Weights of a small GPT-style language model, trained from scratch on English Wikipedia: 985M tokens, 8183 steps.
Each number is 200 + 40 x the weight over its row's rms, rounded and kept within 0 to 999. Layers, rows and columns count from 0. The size before them is the row's rms in percent of the matrix's.

# layer 8 attention key, 576x576, rms 0.0746, rows 46-95, columns 320-383
114,183,143,176,212,241,190,155,201,152,258,210,194,271,219,201,247,212,247,242,161,194,148,191,186,223,332,218,248,178,184,261,192,222,198,232,247,137,217,115,229,207,159,172,140,192,253,191,197,275,121,232,220,195,234,88,160,148,217,218,192,210,235,194,168
117,285,192,266,201,186,174,257,159,209,154,180,237,121,195,192,205,167,199,198,287,158,224,189,180,159,134,231,218,209,188,309,180,181,167,246,242,257,200,226,152,142,213,129,223,222,211,228,237,223,114,235,194,200,165,201,211,256,242,212,228,184,250,213,270
079,161,114,153,210,202,183,233,143,166,137,249,224,217,208,219,159,240,169,159,203,183,144,168,250,159,234,213,233,265,173,267,149,224,273,201,213,197,209,181,180,149,194,217,222,215,192,180,163,190,192,270,214,146,205,175,230,253,195,170,196,163,191,146,183
085,197,167,188,157,209,188,230,204,167,142,205,195,235,242,211,160,234,132,121,236,168,163,231,207,202,254,210,205,201,271,219,268,153,211,87,227,236,243,169,169,212,165,195,139,178,183,145,153,209,169,257,209,180,180,141,214,207,198,227,255,249,215,194,199
082,192,212,207,187,192,176,180,235,153,268,259,231,220,188,209,202,144,199,221,208,240,196,120,229,231,156,249,263,128,126,242,188,113,169,189,253,278,165,200,193,280,167,129,186,151,245,168,178,208,240,255,210,159,180,206,174,151,257,241,195,177,203,231,196
076,181,151,212,224,219,248,150,137,169,132,247,196,210,191,171,220,183,189,128,186,166,195,212,136,208,177,208,183,168,238,195,164,198,203,225,231,181,221,130,216,242,169,249,97,344,224,218,200,168,137,191,242,165,227,204,179,211,205,186,235,178,215,220,264
088,215,211,218,214,202,142,135,178,228,161,265,136,176,189,267,233,180,215,214,209,196,200,189,211,172,188,164,188,265,259,231,206,161,217,100,219,89,192,124,208,133,195,257,252,146,247,240,177,217,153,272,204,131,279,193,218,236,176,177,143,232,186,193,262
084,209,216,233,150,217,201,201,165,245,248,238,231,189,145,160,185,192,203,227,160,248,177,156,146,195,269,216,220,217,165,177,177,155,201,206,120,78,209,188,241,281,198,236,195,213,228,232,227,138,157,186,192,160,201,187,164,190,191,184,277,193,187,230,134
097,141,220,231,207,203,116,150,149,180,244,238,252,188,172,222,197,201,165,175,170,232,197,266,223,186,227,198,197,235,247,226,140,166,209,155,156,206,257,218,156,136,183,209,239,185,247,177,186,212,193,225,155,260,221,167,247,245,201,195,242,145,199,193,214
089,226,158,181,147,185,190,211,307,177,198,177,242,274,188,199,201,241,193,211,232,184,220,130,220,178,129,224,179,196,182,164,200,198,183,195,201,169,253,201,237,282,201,208,187,191,226,211,194,153,180,225,209,139,210,208,150,241,204,204,265,163,146,127,162
090,175,197,203,229,125,292,173,270,240,206,171,186,155,182,178,203,230,207,182,147,213,224,160,220,228,228,240,232,95,176,232,237,143,192,225,228,240,208,264,133,268,206,180,262,181,214,243,245,194,199,186,226,214,160,243,177,247,158,100,207,201,168,233,174
092,103,225,200,224,223,204,277,204,170,183,183,186,173,136,136,217,256,214,192,274,238,214,191,162,223,218,174,250,186,218,187,118,212,161,219,147,143,217,155,216,184,232,187,275,137,196,265,199,184,272,186,203,196,227,178,161,191,253,136,226,163,229,128,234
091,150,217,150,264,210,220,251,175,234,223,211,249,245,179,242,212,300,199,192,172,161,169,198,193,166,147,118,235,104,162,137,168,165,146,250,163,194,226,176,194,267,224,228,167,115,286,280,238,190,180,193,189,174,155,200,122,201,171,184,218,239,181,204,259
094,162,213,186,164,173,165,193,173,164,274,235,187,111,148,210,172,219,169,169,226,247,175,148,208,144,115,248,165,158,168,241,203,186,196,160,138,181,220,182,223,309,172,176,213,190,246,248,134,175,226,211,213,178,255,137,173,219,137,270,217,204,162,199,165
102,241,218,161,186,224,185,287,340,185,234,243,134,303,216,209,222,198,251,182,250,225,228,211,191,221,270,200,165,183,256,225,139,231,187,172,213,129,235,219,231,202,183,318,182,240,158,204,236,213,192,220,180,179,229,106,230,248,202,262,163,148,221,164,235
104,166,226,216,209,169,235,184,222,125,264,164,201,163,137,180,165,252,224,225,182,203,234,189,198,196,235,236,246,199,197,236,157,197,227,184,200,192,224,290,243,192,169,156,193,201,249,198,197,202,216,120,208,236,209,170,163,210,224,189,201,143,173,208,174
111,142,223,241,241,234,190,187,183,201,159,289,186,246,167,237,226,209,210,210,202,225,167,216,132,214,200,185,238,217,197,214,112,122,215,251,152,174,216,282,162,235,271,237,187,181,257,201,240,223,255,180,214,195,269,206,249,213,196,229,196,191,253,169,219
090,197,109,187,256,228,262,156,237,185,172,183,220,238,215,167,261,207,164,144,280,82,253,229,202,189,233,186,174,189,206,154,206,180,250,188,165,171,248,205,140,135,243,181,166,159,229,255,262,146,190,203,236,203,219,199,218,140,141,226,187,233,260,183,193
100,184,213,192,144,238,196,172,176,232,211,248,197,207,170,208,221,173,174,189,235,199,121,240,217,210,209,210,173,243,208,218,248,152,177,187,154,262,200,195,202,166,178,197,212,271,149,223,176,236,150,182,216,204,165,211,328,204,182,237,205,155,210,185,233
106,159,149,299,124,238,194,195,162,200,155,222,169,165,163,174,173,271,256,218,217,159,188,183,196,227,170,180,262,186,185,83,166,254,218,243,243,206,152,183,235,169,152,226,215,227,201,229,226,185,213,198,153,225,171,157,167,236,183,220,168,155,267,179,168
094,260,180,232,219,159,250,224,211,202,154,226,228,221,145,174,195,204,195,184,180,155,292,207,244,188,212,209,138,198,126,136,124,183,259,226,191,154,204,196,211,172,206,227,161,196,177,170,218,196,269,229,185,214,241,144,190,180,207,258,202,119,223,128,157
107,115,235,230,247,220,219,215,199,183,191,209,116,258,243,235,189,250,233,187,159,167,213,180,179,198,204,149,153,143,215,241,122,176,226,213,133,202,214,243,197,237,264,242,256,202,210,246,210,172,216,221,221,206,206,118,190,211,160,197,200,129,261,172,174
100,129,161,190,190,168,218,229,232,257,157,229,221,195,203,182,182,242,186,144,232,160,188,226,211,230,196,185,287,202,210,139,258,185,161,221,111,215,187,226,126,214,118,283,212,157,229,233,170,129,264,157,151,243,166,209,143,173,265,197,247,204,125,176,149
103,145,225,230,183,196,132,141,191,220,126,167,137,174,218,251,198,186,187,178,193,165,194,160,256,201,207,258,184,187,182,160,213,228,142,211,165,225,170,225,155,81,215,184,237,215,216,194,155,235,201,229,183,204,229,214,244,154,148,195,156,136,179,217,206
104,228,184,206,225,219,257,168,172,212,243,237,159,173,210,188,166,211,206,190,195,201,227,172,172,179,215,221,207,255,182,216,163,166,154,160,155,259,189,217,178,344,169,145,195,193,220,201,310,137,124,131,247,171,199,175,167,249,250,138,180,172,147,190,194
105,293,183,175,221,193,159,223,142,211,260,226,159,215,200,225,171,181,213,211,222,193,201,151,155,253,187,184,174,215,179,189,231,223,197,219,178,190,197,170,277,216,172,216,164,231,229,239,218,232,168,148,224,242,191,246,201,251,261,154,184,166,163,209,129
106,187,161,261,180,171,177,177,223,180,131,167,265,199,213,197,217,169,232,298,205,241,179,161,146,232,176,219,163,207,193,128,234,191,173,214,170,239,172,158,144,192,199,238,216,249,126,138,216,195,202,214,173,213,182,130,219,142,198,75,227,162,236,233,268
101,225,131,173,161,252,195,141,263,251,208,205,289,158,190,157,190,136,215,208,169,205,129,237,118,193,169,242,260,182,204,147,252,243,214,239,255,209,163,175,180,246,181,190,204,237,191,239,183,226,191,213,198,240,228,170,238,246,190,172,175,245,218,221,267
110,196,243,202,221,219,173,230,184,233,179,249,164,220,188,210,188,186,155,210,234,143,123,203,223,174,207,159,205,176,203,254,179,195,210,182,247,282,227,192,227,138,243,197,147,248,147,260,238,197,186,197,193,181,72,250,206,191,221,183,262,171,258,136,258
116,175,249,104,231,261,205,174,147,150,156,206,149,224,161,210,199,194,181,184,222,168,225,222,208,184,205,212,272,217,213,183,178,210,143,197,216,200,205,135,155,209,168,203,182,208,199,159,238,211,190,205,200,209,233,204,291,177,133,172,197,158,247,298,226
110,224,226,212,202,190,173,175,182,173,181,257,170,240,110,155,212,236,255,190,151,188,235,228,164,196,291,210,194,253,212,213,213,212,186,180,250,78,185,161,197,223,198,221,198,228,195,161,232,229,268,176,178,120,251,221,171,199,132,177,212,153,227,253,167
110,167,189,146,244,122,186,235,168,185,211,191,248,256,141,207,221,189,198,168,210,189,172,177,233,128,187,192,145,196,213,157,210,197,139,169,187,127,202,193,187,228,137,162,170,239,164,173,237,219,246,196,139,167,170,145,179,234,219,294,210,215,191,189,130
110,253,215,239,222,213,189,197,192,174,244,206,229,240,232,190,197,187,234,248,210,164,211,168,183,266,255,212,246,241,179,214,213,214,171,156,147,170,226,218,271,219,126,257,196,242,240,213,247,212,106,285,199,133,259,204,102,221,223,249,155,283,267,123,165
111,147,251,268,213,228,170,211,247,251,190,226,223,237,222,226,262,233,252,192,261,171,222,244,196,204,191,234,125,256,210,192,183,184,164,232,155,116,203,215,190,175,193,188,172,189,256,197,193,167,176,131,200,153,194,210,181,176,213,119,170,213,216,200,253
113,279,163,159,205,177,194,247,273,259,223,204,160,115,285,249,211,219,241,237,183,129,277,171,171,149,146,245,225,147,211,204,196,165,253,134,103,189,223,166,196,136,201,181,186,192,174,197,168,275,243,185,178,213,254,159,244,220,202,142,174,200,185,204,217
111,223,233,205,176,221,157,128,205,154,192,142,217,202,191,227,253,195,268,146,243,226,190,176,221,170,269,172,230,211,156,193,221,234,264,268,166,211,199,207,153,148,155,183,208,237,180,275,197,188,246,173,176,209,194,175,250,196,163,118,187,167,221,109,198
110,221,190,234,188,156,253,228,220,144,213,168,134,217,209,231,182,239,222,202,195,285,209,240,204,201,224,212,268,174,274,184,201,156,253,147,273,239,194,263,205,223,153,175,236,186,221,121,159,160,226,153,252,237,251,172,160,199,204,258,211,201,158,148,211
113,155,295,186,75,139,208,137,224,228,229,212,200,248,128,163,257,225,252,204,178,194,145,139,206,204,203,246,204,178,235,244,162,192,175,183,237,132,180,235,132,227,206,210,230,171,152,161,191,135,255,155,187,233,172,185,152,210,157,177,208,258,214,184,215
115,107,194,206,233,169,107,283,189,123,193,268,157,121,183,235,173,199,206,201,110,197,190,183,106,189,124,233,189,188,231,128,138,211,244,128,208,232,260,238,263,244,136,230,191,162,222,164,189,208,181,147,146,160,226,210,149,215,149,266,154,216,190,172,218
113,262,156,196,209,209,199,158,195,150,267,178,135,224,271,169,127,254,173,159,208,270,215,214,213,204,293,248,184,188,250,234,227,204,180,171,196,225,181,188,130,203,208,153,192,214,265,228,186,204,181,189,182,206,235,214,193,256,213,194,223,190,182,236,201
110,232,233,125,256,183,169,236,164,247,248,188,277,197,111,174,227,149,201,168,171,220,117,259,201,195,191,244,184,230,247,234,183,201,229,283,236,225,236,208,212,200,279,227,205,246,202,209,213,209,142,196,115,190,123,247,203,150,190,169,173,238,207,243,173
111,163,200,239,125,222,251,178,185,230,234,182,190,132,216,198,198,220,146,229,213,199,254,160,228,176,147,251,203,296,216,257,242,204,207,160,142,173,251,183,220,209,181,206,206,214,188,143,154,165,240,217,225,188,254,177,250,187,164,213,184,142,204,177,166
112,190,132,190,184,242,170,107,214,152,178,189,117,185,259,188,249,206,212,251,196,205,92,248,214,211,197,149,161,164,150,122,231,193,140,195,196,301,257,270,193,176,269,196,138,173,219,211,131,172,181,193,244,150,174,232,212,164,204,226,165,213,193,202,212
111,171,236,235,165,211,167,187,282,232,173,168,154,167,174,188,133,168,175,242,279,132,164,217,209,189,213,169,152,300,188,201,156,136,124,124,231,205,278,162,227,204,200,190,184,188,172,194,209,216,155,193,156,160,185,171,249,271,150,186,250,198,215,239,223
108,205,221,183,191,179,210,150,234,184,153,229,158,158,165,201,238,176,180,140,180,214,187,216,171,205,209,152,267,189,213,140,189,216,181,249,223,234,286,233,180,186,163,250,181,168,249,67,209,180,289,263,190,93,194,195,129,236,219,135,253,228,216,169,180
120,232,201,265,151,267,200,202,196,207,216,209,253,200,275,193,196,201,196,170,238,218,182,178,189,181,257,195,290,222,214,183,188,152,226,224,142,200,165,259,213,166,204,248,179,210,195,162,264,219,293,177,172,170,185,119,223,221,175,224,182,252,167,252,161
114,205,247,213,171,230,226,167,112,235,189,246,252,218,251,233,241,219,205,212,193,206,251,244,163,268,216,179,152,268,253,203,265,215,181,188,181,184,275,196,190,228,255,200,172,150,224,212,261,187,229,247,273,221,104,164,161,220,227,130,146,241,255,152,188
115,175,181,163,226,173,163,173,225,177,194,92,245,185,165,216,207,211,224,212,188,202,257,230,224,160,204,220,154,238,253,158,231,165,223,129,173,184,271,199,277,192,177,185,239,133,162,262,199,241,149,175,196,245,203,180,215,151,273,127,145,257,176,260,207
110,196,264,254,215,190,242,236,133,211,189,173,303,165,165,205,213,167,195,206,162,168,170,232,125,215,154,247,190,140,97,254,148,168,215,140,191,204,198,266,176,143,232,223,153,77,126,210,167,186,189,141,220,207,192,276,206,227,193,159,199,210,275,163,146
106,208,211,242,196,250,194,121,315,217,132,216,249,204,208,210,205,144,200,271,186,198,204,147,189,217,122,115,146,190,139,148,167,232,199,208,243,192,202,238,238,222,235,119,202,285,228,208,169,162,135,223,185,254,219,217,156,187,211,155,197,164,212,211,198
# layer 8 attention query, 576x576, rms 0.0757, rows 47-95, columns 320-383
109,222,224,234,200,241,189,246,187,242,166,177,178,209,120,150,184,212,269,109,216,177,200,193,204,159,163,258,218,145,254,175,130,182,236,216,188,223,221,182,161,268,197,150,233,187,245,173,187,204,195,244,118,186,202,236,278,177,166,250,193,186,264,289,218
079,129,178,221,264,232,182,239,182,192,240,151,231,169,202,200,271,182,202,244,204,230,261,266,210,235,235,254,188,163,241,161,154,183,168,267,171,260,141,251,181,218,218,225,162,187,161,244,269,222,213,230,175,221,185,138,222,179,185,222,185,161,168,209,184
079,197,157,200,195,211,250,151,232,217,235,276,263,182,233,244,239,219,226,196,222,231,254,267,163,144,246,179,166,214,106,182,232,192,251,316,153,165,151,205,184,256,260,218,254,186,245,269,241,200,209,132,241,240,214,227,143,296,280,189,196,149,248,147,214
084,251,206,195,179,173,152,194,199,211,197,238,88,188,179,206,216,131,157,186,201,254,170,209,181,154,268,270,138,269,292,138,167,286,209,226,154,215,183,221,215,177,237,190,170,162,201,178,253,215,213,95,136,250,145,299,273,152,158,177,187,227,231,193,158
079,223,256,170,266,259,204,147,260,226,190,171,208,132,192,228,239,278,166,188,250,207,224,208,240,242,241,194,230,149,111,135,152,196,164,231,251,183,166,230,195,147,229,179,251,205,184,233,271,233,188,189,229,259,236,206,242,237,227,205,188,212,212,153,184
082,169,227,171,217,268,276,248,204,173,217,125,245,147,204,183,210,249,233,168,174,197,216,179,205,164,168,224,164,190,139,108,178,270,113,197,219,209,115,168,183,247,253,142,181,209,164,174,189,191,160,278,229,251,184,183,215,273,247,318,223,184,177,188,128
079,133,204,201,283,203,149,225,210,220,216,160,223,205,147,241,215,282,149,202,270,256,171,278,154,203,134,180,189,124,163,266,264,130,221,271,204,263,181,212,264,135,199,116,215,254,256,219,235,163,227,244,142,279,234,149,157,283,257,146,164,169,201,232,154
088,216,237,207,244,185,263,241,249,242,184,166,261,231,235,195,253,222,186,219,178,217,183,146,237,207,180,275,215,154,203,268,178,168,118,186,189,142,208,246,291,207,252,178,157,191,163,180,224,198,191,184,217,196,209,191,153,135,207,137,193,177,273,280,125
082,168,330,271,175,203,235,162,174,160,193,285,181,183,174,174,112,135,228,299,265,206,256,226,154,217,241,160,221,231,223,216,176,258,220,171,220,219,195,226,229,216,213,177,238,233,229,215,239,253,208,145,217,198,227,172,223,177,182,143,202,193,240,270,193
084,210,135,178,214,172,175,171,176,273,133,119,186,219,148,200,188,169,199,190,188,168,109,225,191,179,211,118,292,249,185,231,203,183,220,174,160,182,177,204,218,255,169,194,207,227,206,163,242,218,235,184,149,238,145,257,208,200,249,222,297,186,163,164,228
088,251,222,164,123,189,197,259,179,197,154,238,181,168,198,274,50,241,256,174,265,249,239,196,206,175,87,213,207,144,267,180,282,224,193,213,218,186,237,203,184,219,116,178,226,218,193,194,147,225,207,234,181,197,195,231,223,246,187,210,228,225,167,200,173
087,184,182,185,188,212,201,232,170,195,276,214,133,172,202,166,174,236,187,130,205,136,106,217,252,176,190,206,189,168,197,156,167,217,232,279,228,196,194,183,224,196,193,190,220,226,175,200,193,152,185,228,231,153,206,286,204,220,243,288,228,192,130,222,233
090,247,218,245,211,179,137,251,211,170,177,234,266,205,215,185,221,186,154,315,285,206,258,226,129,178,233,143,210,161,182,139,198,227,193,142,168,139,250,224,293,250,215,202,222,234,183,164,173,187,204,170,196,181,225,82,229,213,230,163,268,236,182,227,203
098,209,195,214,190,202,227,97,221,163,175,235,175,140,201,153,211,167,226,189,190,207,161,212,267,171,239,192,147,183,220,235,209,176,184,203,271,213,129,198,131,199,203,221,200,196,203,212,171,235,176,123,250,163,141,263,190,156,152,164,217,166,205,202,180
088,226,127,239,202,172,160,191,249,209,216,244,126,173,280,242,145,213,219,228,198,183,203,157,177,187,230,131,248,225,188,193,218,249,243,221,192,184,125,148,179,178,226,182,263,201,173,199,209,140,143,209,208,181,215,240,246,195,268,244,168,270,129,249,205
093,239,223,148,193,133,185,159,208,137,231,141,185,233,189,261,173,222,173,184,223,226,168,213,214,167,202,206,131,151,198,214,153,185,236,216,240,221,243,204,206,222,198,169,163,261,260,261,219,305,150,189,240,138,198,283,180,140,145,218,179,204,166,158,80
094,120,114,200,194,131,204,186,214,216,221,214,143,197,228,252,209,153,200,181,158,174,90,246,200,170,259,226,209,162,206,227,201,220,218,255,176,204,307,149,204,213,186,228,200,247,210,188,173,162,176,225,243,219,171,174,253,282,308,264,164,148,177,234,188
088,209,147,213,244,195,263,197,197,226,194,176,137,220,219,188,275,159,216,190,152,222,129,180,268,165,180,225,160,186,227,194,250,312,134,135,193,241,185,151,156,233,178,232,202,207,253,201,208,204,152,211,255,150,201,120,217,207,173,125,181,128,215,269,80
101,123,177,160,222,207,225,239,153,176,162,253,215,192,203,140,234,165,242,236,188,214,187,216,187,161,159,168,155,175,219,162,186,211,176,197,235,179,241,187,233,146,192,253,196,161,242,233,246,249,243,202,193,255,161,178,192,156,172,187,113,244,164,162,197
082,200,217,214,225,218,213,167,217,314,211,203,197,218,277,193,203,191,233,209,281,246,226,164,154,206,187,108,227,180,241,162,158,162,205,97,152,262,163,202,160,196,176,222,181,196,223,269,186,193,210,195,112,177,260,202,204,157,221,120,251,273,186,219,162
097,239,136,193,199,213,215,155,203,200,237,241,224,239,254,152,243,192,208,203,232,258,102,215,285,169,180,229,162,153,225,230,173,228,216,171,197,194,209,114,172,190,207,156,234,216,160,250,236,182,178,158,194,233,189,166,209,251,156,226,113,206,197,221,174
091,180,257,223,165,154,184,283,241,200,219,177,193,153,223,235,195,175,225,142,135,178,237,205,136,151,158,204,223,179,230,128,255,235,206,165,217,205,172,232,194,204,202,185,231,235,174,130,231,287,197,184,188,159,126,238,148,281,250,249,180,184,179,191,239
087,226,129,161,209,233,188,223,183,130,173,186,268,164,174,231,218,200,202,171,216,163,225,193,195,180,233,195,119,206,218,183,211,184,171,210,201,189,194,279,229,179,173,190,200,220,145,207,232,148,234,191,207,219,172,230,197,130,145,152,187,160,194,188,186
094,229,254,208,222,136,220,175,164,186,155,131,199,189,208,292,184,150,144,153,203,209,165,111,230,164,260,179,245,162,200,188,249,250,236,167,173,212,182,182,239,216,149,264,180,210,256,123,247,222,181,260,164,174,250,198,194,249,144,166,226,215,270,220,127
095,166,158,148,159,114,251,233,229,144,231,177,139,237,230,204,174,235,182,187,233,264,148,188,164,232,205,199,265,207,238,282,141,200,201,180,217,248,211,295,225,221,195,236,236,245,223,185,253,208,250,222,162,146,147,332,194,259,224,254,165,160,84,231,110
104,217,191,258,187,127,161,223,194,208,91,177,227,243,140,126,213,180,195,186,195,200,205,143,221,146,186,192,231,255,174,304,197,142,226,159,199,235,253,239,152,164,138,228,133,157,178,172,207,240,187,165,161,219,191,115,160,201,210,259,172,172,189,172,274
104,213,202,209,195,184,244,181,208,239,167,192,186,230,208,213,111,143,200,139,151,222,197,178,222,188,203,234,221,232,315,210,222,223,197,178,253,174,198,187,127,225,145,220,195,135,269,171,172,196,168,180,133,247,264,225,184,170,179,146,181,189,210,211,277
100,186,144,100,227,163,216,199,188,291,207,152,168,172,139,192,203,142,241,156,197,185,173,160,150,204,171,177,189,196,167,169,144,192,236,224,135,242,252,199,206,193,201,224,226,265,276,260,254,210,239,221,192,217,157,211,161,217,227,235,119,232,206,169,176
096,247,219,212,230,176,170,227,230,190,195,226,218,177,137,304,174,252,230,263,235,221,158,219,248,191,236,197,235,318,162,203,119,210,194,216,203,148,190,210,137,151,164,184,223,114,234,114,181,213,178,170,186,230,206,177,199,213,267,207,209,167,177,222,150
106,165,215,236,228,238,172,179,188,291,173,232,203,235,178,237,262,228,207,198,193,218,248,217,195,181,225,228,135,141,197,185,239,218,301,228,199,156,190,194,187,169,149,188,174,181,232,163,260,230,202,140,245,203,242,176,185,222,201,138,209,228,207,206,149
111,174,246,155,239,246,126,176,237,205,201,242,203,191,171,153,225,228,127,228,210,183,204,249,181,211,124,241,253,189,196,167,296,149,272,149,214,178,152,205,225,230,190,185,225,281,241,173,243,213,197,227,228,187,217,239,231,240,154,246,180,207,167,184,185
107,227,241,223,190,201,258,182,185,180,144,161,207,118,291,188,206,153,151,260,150,210,216,124,229,244,206,213,283,223,178,193,167,223,117,218,178,244,158,206,208,188,171,228,278,227,194,188,221,268,103,200,205,150,272,130,205,183,204,233,204,220,232,154,162
105,123,177,188,194,218,225,190,151,244,196,188,177,217,145,214,240,152,233,222,213,186,261,150,193,250,229,275,156,176,152,290,92,156,203,255,278,201,143,192,114,164,185,202,137,156,183,146,187,153,210,206,201,237,129,108,202,211,194,181,177,186,184,249,201
108,216,199,222,237,259,203,179,176,143,207,166,156,174,220,158,221,172,278,202,167,210,141,209,212,233,214,203,192,220,275,189,153,206,186,210,129,208,206,223,149,143,174,213,112,154,176,183,208,192,145,156,168,162,215,173,131,210,246,223,160,223,205,206,176
113,133,197,176,139,174,225,192,203,152,207,176,189,203,188,198,191,192,161,162,214,298,182,247,164,198,210,193,230,210,223,176,256,209,130,219,172,165,184,134,185,170,170,183,226,184,213,211,229,248,216,163,177,220,142,246,220,166,159,195,188,223,197,237,218
105,204,147,230,186,172,268,238,249,186,199,282,176,163,205,264,208,140,180,224,191,254,234,209,211,207,154,216,225,207,265,171,225,190,233,183,273,219,191,178,204,247,260,263,211,158,217,253,135,162,252,160,213,202,225,172,235,135,264,184,208,143,266,209,222
106,197,190,252,137,221,136,211,186,177,206,208,291,220,152,193,161,149,194,246,217,157,231,173,183,217,218,247,218,235,197,190,250,243,284,167,243,193,138,151,146,202,252,151,205,211,202,244,167,148,245,225,194,207,149,224,206,303,180,245,279,255,215,202,231
115,225,193,190,166,218,213,221,205,155,173,194,208,238,191,234,201,178,201,238,173,203,205,195,251,186,120,217,156,175,246,146,154,191,180,150,188,291,202,209,263,150,146,229,205,142,201,183,119,186,292,187,195,217,169,192,236,220,192,237,145,226,208,168,229
107,259,190,256,171,192,165,134,166,206,185,218,198,252,244,254,173,159,240,229,192,204,166,209,236,224,183,190,173,172,245,210,192,169,199,222,164,201,177,143,137,197,213,137,298,170,155,143,221,282,202,157,195,211,73,174,225,237,220,170,192,215,182,245,223
108,212,209,191,206,161,215,271,199,216,232,246,169,242,194,187,187,197,192,176,218,211,237,182,229,191,152,158,242,265,200,222,260,228,238,248,145,271,204,162,286,237,196,191,182,190,219,209,215,213,206,220,132,243,201,226,193,156,199,253,222,184,208,176,270
109,144,236,201,199,267,205,170,226,228,201,199,288,204,239,167,210,222,95,212,228,243,177,198,202,219,180,127,216,140,210,181,234,136,154,148,207,176,206,118,143,220,166,184,195,173,239,167,166,212,233,208,204,219,207,226,216,208,152,66,241,241,224,188,134
111,178,173,220,199,260,202,129,210,237,253,257,153,170,292,179,192,206,219,191,281,190,150,216,169,218,247,189,171,247,197,208,187,231,210,161,271,190,195,215,212,237,276,227,176,186,209,195,190,203,228,218,225,91,250,242,190,139,236,268,217,201,216,270,206
109,205,225,208,185,211,179,170,252,183,186,213,130,197,162,198,208,204,178,279,255,193,231,210,196,231,287,254,262,216,250,256,208,147,187,207,214,146,270,215,122,254,197,259,180,112,217,209,146,141,168,277,149,224,259,204,281,214,221,180,183,210,124,255,198
108,207,288,197,271,222,208,200,225,165,163,236,157,163,214,198,192,179,161,170,167,183,167,219,190,239,244,163,290,177,157,173,182,222,186,177,209,204,129,229,95,220,190,233,240,255,253,160,195,110,220,187,225,189,226,210,191,141,281,197,210,234,188,238,187
108,115,161,220,147,247,181,257,151,169,196,248,185,264,257,227,215,272,271,186,205,188,215,199,130,192,159,173,267,232,206,146,182,116,229,179,222,149,171,202,221,226,231,213,191,258,158,177,195,228,153,259,249,166,208,178,184,239,258,250,181,201,236,197,214
112,246,260,158,212,219,243,151,189,178,182,189,225,245,322,247,212,220,209,231,181,222,221,235,185,180,166,212,230,160,192,213,170,231,173,136,196,210,182,228,245,183,153,224,134,247,219,139,225,209,170,193,168,123,183,202,239,216,187,226,165,174,249,157,201
109,240,192,222,263,188,210,132,198,287,228,150,148,206,261,204,107,179,207,223,152,197,247,173,240,201,135,230,178,235,179,235,173,137,215,228,125,205,238,200,143,227,230,289,167,180,204,230,185,244,223,223,212,198,207,207,167,195,266,148,165,184,186,209,168
111,218,235,151,265,186,206,204,139,183,176,228,190,208,152,238,174,118,210,168,158,139,184,225,195,111,215,207,213,176,201,273,197,256,182,175,190,186,242,208,155,162,207,199,191,198,167,151,226,240,114,215,173,167,156,254,189,271,150,202,191,247,228,157,188
104,237,247,221,161,208,194,179,187,190,216,251,218,205,270,110,184,140,242,188,267,193,163,193,204,266,193,143,231,208,278,219,196,148,172,209,238,122,120,167,174,260,167,141,238,266,161,151,280,213,117,239,198,178,164,260,186,195,229,246,189,193,184,200,266
# layer 8 attention value, 576x576, rms 0.14, rows 0-4, columns 320-383
084,162,319,196,212,163,193,146,186,223,247,188,233,267,258,187,221,295,210,260,176,160,194,176,198,225,167,214,210,157,220,205,176,256,205,195,207,151,183,211,214,161,147,153,197,179,184,236,222,206,206,123,143,233,188,205,145,184,188,210,243,141,155,148,226
087,148,245,208,176,235,203,192,253,245,227,198,159,217,196,254,169,212,221,218,226,217,195,154,196,243,213,208,188,203,154,173,175,178,249,190,134,163,213,176,218,209,209,264,208,177,252,265,193,188,176,216,258,225,220,176,225,172,204,239,179,189,197,205,206
088,214,205,230,240,259,170,241,182,215,199,217,260,130,222,184,206,90,209,263,165,218,249,201,232,193,186,234,170,267,181,173,284,251,214,153,199,206,219,211,281,185,233,222,167,88,203,187,230,241,170,245,174,164,182,171,234,186,175,203,193,231,194,206,150
090,197,183,213,221,250,235,170,194,231,213,162,114,131,163,247,142,234,116,159,217,212,278,161,234,172,210,215,264,225,196,127,130,160,238,214,117,142,208,192,169,219,202,198,301,213,213,319,161,178,191,219,247,117,272,146,183,207,154,152,246,158,206,227,159
085,257,227,223,254,200,246,189,140,181,224,211,229,187,267,187,269,172,165,229,257,233,225,183,81,248,210,208,214,208,180,237,127,194,208,232,206,169,257,235,180,157,141,256,225,124,234,185,217,207,189,226,229,198,201,159,159,184,195,132,183,162,183,150,154
# layer 8 attention output (transposed), 576x576, rms 0.45, rows 0-4, columns 320-383
081,193,178,278,217,62,252,226,192,162,142,210,144,240,106,196,194,123,211,203,133,170,209,226,188,225,243,225,177,281,263,248,244,236,218,302,223,230,194,195,176,194,229,192,172,180,162,253,179,230,275,225,227,248,240,164,186,278,225,182,240,182,234,181,176
082,180,278,225,221,205,181,140,237,193,188,156,212,145,178,278,159,192,199,268,214,202,251,240,179,312,140,192,181,192,242,196,186,235,234,197,245,209,137,222,213,217,152,197,235,269,145,117,193,223,163,170,236,193,167,145,225,204,163,166,259,267,234,212,208
080,143,193,165,195,237,219,143,183,193,139,196,184,208,217,168,167,233,184,198,224,238,223,256,276,148,205,220,171,218,271,198,252,226,267,257,193,259,251,191,227,168,233,199,142,206,196,232,184,153,188,181,241,189,137,193,248,202,177,198,252,220,155,178,226
080,215,205,188,194,189,153,189,140,225,181,233,289,223,252,230,198,241,219,241,207,201,221,216,172,319,205,259,251,199,162,250,166,207,184,125,240,148,175,225,276,203,91,227,168,185,302,199,238,272,257,177,174,270,207,162,206,193,220,177,148,210,129,177,161
080,160,200,238,254,173,206,242,253,204,204,266,121,136,160,209,213,209,180,154,225,167,184,184,239,253,177,162,194,191,208,195,198,246,182,119,128,193,203,254,188,215,202,199,174,125,227,207,230,235,229,283,153,288,215,290,181,260,178,186,178,223,244,236,249